{
  "num_hidden_layers": 13,
  "hidden_size": 128,
  "rope_fraction": 1.0,
  "init": "normal",
  "init_std_up": 0.0773,
  "learning_rate": 0.00489,
  "lr_head": 0.00738,
  "max_seq_len": 1024
}
Each number is 128 + 24 x the weight over the matrix's rms, rounded and kept within 0 to 255. Layers, rows and columns count from 0. Numbers have three digits each.

# layer 7 attention key, 128x128, rms 0.0546, rows 92-127, columns 0-127
148085149138185108106158140096130202127150065121119116118131131088117077095148112125146128104133153091143104159149164131080093147138133117139132159151123164139155129105118114128140159154087101091116126125137146104146147115136130104141153116119126136140140108146132189141118112180126129142151098089124133131149123132160122146124144174143109123090133150142141143170122161160125149111107
123130162117095134128124130131150144129147086109130157126129094157105144123115105128151137069178143141126149105124134133143187113092127119105128128090103144097152121110112122115092129136179143158127121144142115142114136096097133113087134138135143107100131133082159106124139107148120127078101131134143110131128110098146134104111131132137097134135192162088111160128176160134114145131141
114113123127110123132202109150087169109112145150103099099141147087135119166110136133138144135158112187121088159107156087144104129123131106130133129128143098139095138169114104120105171096118167162140146125115119127134127106151134144157164130126166112143145145132118150134135117109129145152116092149112124124098115127125127161155139165169107169081091134135112133111121124134134100141113
123096127126104153113202135111168130135085131166078131132139152112136114105122132126116150128113174129158121144103086183121103146132106090133103169128126104130129124150134147128063083142082134132081113138148128121160180136131117134110116141093134136156156129142146137107147118123084129134171126138135119137112132117140120111161160106184165142129135128115139143100161120125150129118081
128164145146107101137127121123099109166125124128168131109142109118142090127132129161154123115154083150114144092113140150126126158102101122149114105136136146072144147148107126120153106132144097131160084111108135113143162152100142134142178124139139176163135194145114154166155122122163145156143146119107119122122129121126124124123125142103114125168136142149163104131146101133131120146127
118120091112169143100125150116133113132115085140100135121123091121113169153101096142138144170147113109116138141147130116110137135165110170107121100135129086111140132116108129109121113123143151178109147154155112138082149101145140102136155108135157162114106137157111133105128149119135164127147120103146159133133116108152132159118149111116101157124166168148063126126124132102170103124103
161087119115123123117132142162100133174133133103080165158128149123140108105129141146142113108132101094096139116133143069153167153137118141099092122135101130158094113144092072155125105123079127104111117127109084187134133089145102133131106118137119130100159137126132122102144174151128126092118140158127131131161160142158127110132134119143158090142131126138121158130115105161120157101114
098128114094120126159073129164123128156123083097141108166104088132146134110120130103129129137112155118113073106152151142124126093115136129156173123145131103131106116112134110124102087128128114108103113163105124115105138145168140154110172139143149120095150106114103114139120132074145112099163133154112130144130090132143088106074135142090148125075177111097138165165127122134149113157122
136148130117123123135161141128113166140146126118142097154145111145097119102114128116080156113131080119123125069124129114115169152090102125112158118127157125113094137138151105103128136124116143121153168168121140166121121096113119119152152112125131111109125183144120137109086122133120131118127141156098147112122147088148131144124146144096156135094120148119094111127142142110194159100113
123172064139144165114103124124131120089069088160132163111164148116136108156138106126103124155141113107110174137135136080110150136124132123139145111163168154153111115074101113142126141126135144080132120172123159158121143172130102121161133102102150154126150133134110114163104105144098115147148132129086099110120112136141126136162122137096115172115147114145162143148147139153123130094127
168126145132121109147122143141133116120102114130128125144177138117123163107129133097104147140101125120095128131108113107125132164090129101132143141143133117112075106132141125159114071118154114103157104132136142099140100134131104148106120117094103178176105158123145109145113103175170127144111079132115150110148112095133166168150146140121106150156103099160157093136109131146126079097154
135133127154146126141091155160121115142133155142148140117119160139118124106107158128146137124132139092149113132152125151139152094130135137103136135127091093161144121116144166135120120171091183104144156135130122150107154124143112100139107131130130124148129138113112155114147093128104160137160121100144112131125136113122120106164110094110123143088138139125099128146140115153195095141119
149123159154131145132124100151144104098149086105132144124165094098139108137154154130125130121129124139159170153126083116139118145129127121159140158119130180118136117140142152101132126112099111164149127111070161114157082134110134121151082088113152193162118118137129149146161136133073139139125140121115157080094156132148151128136138117117089071122099101134140086172112100148086150130100
089141106137160157114086160135107133125114111130110140138135086134112173098120117156140132071143151151141122099177129114145102110105124110168108118109114117123143136124153103123142133128144155153098124153149101076090147146142118127132169163142155098094134123079149127127118158125113150152107127146170126150130137105096069149147098118152155142153139087133087126114186135105156141133140
108115169123171143116120112148104115130129097186132103122157115169155119114086132145115140104134114119154114147132153160116123147102106109121135088155183094130132096093150171114120127153163089143106132145118108123132141147131145126154165141095113128125100114142140141141136116136143095096143171089152173149109127131135102168127152091105144117114126089146119132131155127123135103140136
159128110159140103163171102120117177101141105116089123117117127161120156180111142134105090130103143113131120144181133134118139150154137104090137119096124112123151133141119111144125087157112147125107112118179130119096112100114086099176161145080155082114115154133111134152148138107127127117144123147190142110152124116133108155147153113084092128161123122130096129135104176155114155157146
140140073137147101104143114127164161135125135117115170115118115171187111099150093126093093151097145096093141124159130131120162108116141136152153140131143155148124151129140134119134120102146127121159172130122133156121126133130151109147110144141100085114163111146136104109115148069142132122133112133131127140138129131078118076112151138154144110149120128161145120149109166108155120138111
094144125089114104086089118138119125140063126068073121165098094167145144115072067077124160137082182120082111134148134124104148062116100143141153130081083121160109154156123174159106111147128167180096142112159045148071172114161133116076145177138137076160035154100147069088147124103119099163068053133144120195117159085118065138144127097131130102092133150117035170105131131139115178132145
112148144128112126174106118078160136143080153128117136108121171131112173152111151110144134143105132158139139128178121111154128098114139141158120135126178129137140120201146132100168138130068122090133090102117175100172124112121129116143090117094117154135144151098128140154132161114102116139127114159122109137165152155150146164105114129111113165107134122130121150126147146109100139120094
085181149131103117130134135142148156147117120155153172172070138202193179148071124159139142136124091103112134132131150140127171044139136119092118099098092101108114103068145191141148136150125136160084138155144127124064192077179132122100161170088139103124094125086140122091145118108134123146084130148149132221143168096142070087109127130155176138099128140125050141125149122175088116132160
151120121137127152106120136152148106133085159145145130132131127149103109125102113139144127109118140127147103108159156111107167123138111124116133147158158147138158133133120157099112106085103122116131141120150093107155165139142115121093131118140154155151109174092162153172121181126112108134107139133161122127140110114130128156137142133153152098128119113155106149142095171134110108123126
151111141118135135124151111112136115101161145128131146071081116094186079099177151131141140112115126164142105128108103120141151196099124101157150147103175157094106127128164100114148135100114082094141133090145166124142073144104138150125143077132129150106132158130095123190125144147102106137195111109133127092149164142143178175100128111135148119137124124157146118176146144170137146108112
128134142140150119130140110090141142108150134102146129105149119127127139114158149109128143153146098123122105134114105137128116160163156146153112077148101150103109161110104130118165113130122119152152132123132137128145168149107130115142097107163098139158091133167174148145098147132096086112115076136114081107129095134142135162104146102166127136101098121114149107149142120086147118114153
138119132140146144094164157107148159116151189145118107133126136188184174088113116103131128100123132172132130161162132156138137118165169141095130111167141122125105152117132174137149131110135137115124107133134139140133101095139113138124107152102150155133167150127109112146130155102138169162122137137100107149134088134131120148132158135109142128150099133131084160127116133126089109064135
065093125128110116150118155130121155155097135142132144140098109160110149148099110115156148150122126135120096119166114126130142103128132136067114076104099097142098156143135126154126136095148146123082142187144112190104118151174121114109115145119140084152126132089131140094135164112115090152087136109175113149086112088111103109173115101120112141135151121123110167117102167126103090138156
142157137116124135143129164124142167155133106122117140116121097094204148134110128131107136136107150125092163149150145140159152118154111090127125114130135127132137129136148139122169091120120137095126186142163121113115140150168104129125123131112144126134132122103124145101123114149141144165076119157117117158126070092109085092143158110116148135116136120077131148116126107159103187144110
111128173113098128092144160123169105099117136115088108162144170142102099148135116131153129156145117120136131125117150147080124145126079100091183117099102102137157170138061104126147154100091125156138126149125165109146089168083134134123096140139145121117118102150130178118122104136105130126109170141116121139150093157110142099114122094126143142114156117110125164108149150163114134119144
132140169142121137126172134158133093172112157079106132153099134095114113116105112148092124124130147166106159103128132128132125103094141110130099087143071114103135137120072156088104123165147163178136144119129121102089144134135113145117135127186120098120133147158143096164141136094099120128114092126135142157081089125082081171086079150117113111114108127125144126111135083143084135115076
136136123145152126146128169152136137118082088135123144142102117144159096157109108152142083122122135117103123076145138100146164078132126151074113093099134100111138153143124110156111129136090089121083147123157119122104098082153133097081125132136118120133119111115133156077120106134059143166113120103106144158103136093093103158173149125121114107131182132095095164146150080129118113114137
113132113095156137143126155122141127104118108115173147135147115166121129136139151130178179123145123114152147137128158154100104150111151122145122123154116148111132137172091131109141110121137107171151123113132123150127101108103107147124091128135127134171149146108143107138136137114137137142144092081101127150137135125112126125124111126165110105079125110152169122105139146147135099110158
130142126103104092101105132120141157104106124112139125166113146124132174101137131135121096125132136132101092144087129127135148078150135106116112080139150109098136152151088156147179143152144142105105130145174112160137160154136115138087139158159148137138113126122139129141095117143097105118146132158133144138143148138121143147103109136107165108100118144120113107133148145121119146157171
139116110129110158127088144084103117114116126104132188159154067180128117178119092166127146138136113151101102142141110169122143092098146133114108164126080119166136146109170166131112134141092143149091187123142092107116153114142160143133115152172111103121119144122122112083158134131134118135135145099145124121088141134129101141127120078115143162151114168090075128123127151148110138133101
118171129149139136126128115122158090139121133085108121130096143121151132150133151154153106126124071123096132156163135144122146116115127098098163099112172110125132114123114109127078164131128195149151124118133107110139119106163138149149120111094131140141143117128129126131129116155059146140132113151140083116134162126121159109120169117119153118141150152170126080153133128087081134135091
146136143135135137116103154133182149099105126115148125129156107179098117117106154148136083143124085185097096126129167119077161157139127162117130139124096135119091149179125128157136131131140154138116136130159114122132149154138111130119136139092110097150147128091153113133099093124162140094117107152117125098153155137145115130149102152094106079143112113121137100143123089141105121119077
119122146104091107164165138152126140133100104098114159110137157149150145114118141134121153129150117134139138135132050127128170132140089141138089140103149140124145134103168136127134136136139080104143147127107148126171121153148146136117133121098138144107144097138160150132083130094098124087172151148157124097153090062117156156123150132126146139136130140111115095122119089143127086127133
156150098141137141158110125133101134134125112106116113157122137168130110131106096154119099116070143132161129135106180141118161054121111139118098087119063135122148096100127137156099092113117118143134152156130105138125114120167165113098140130149173117152116130145098123113123129114115119128095128122117118161150149104127116178105130124125142164108111162112088118120170099133129125131126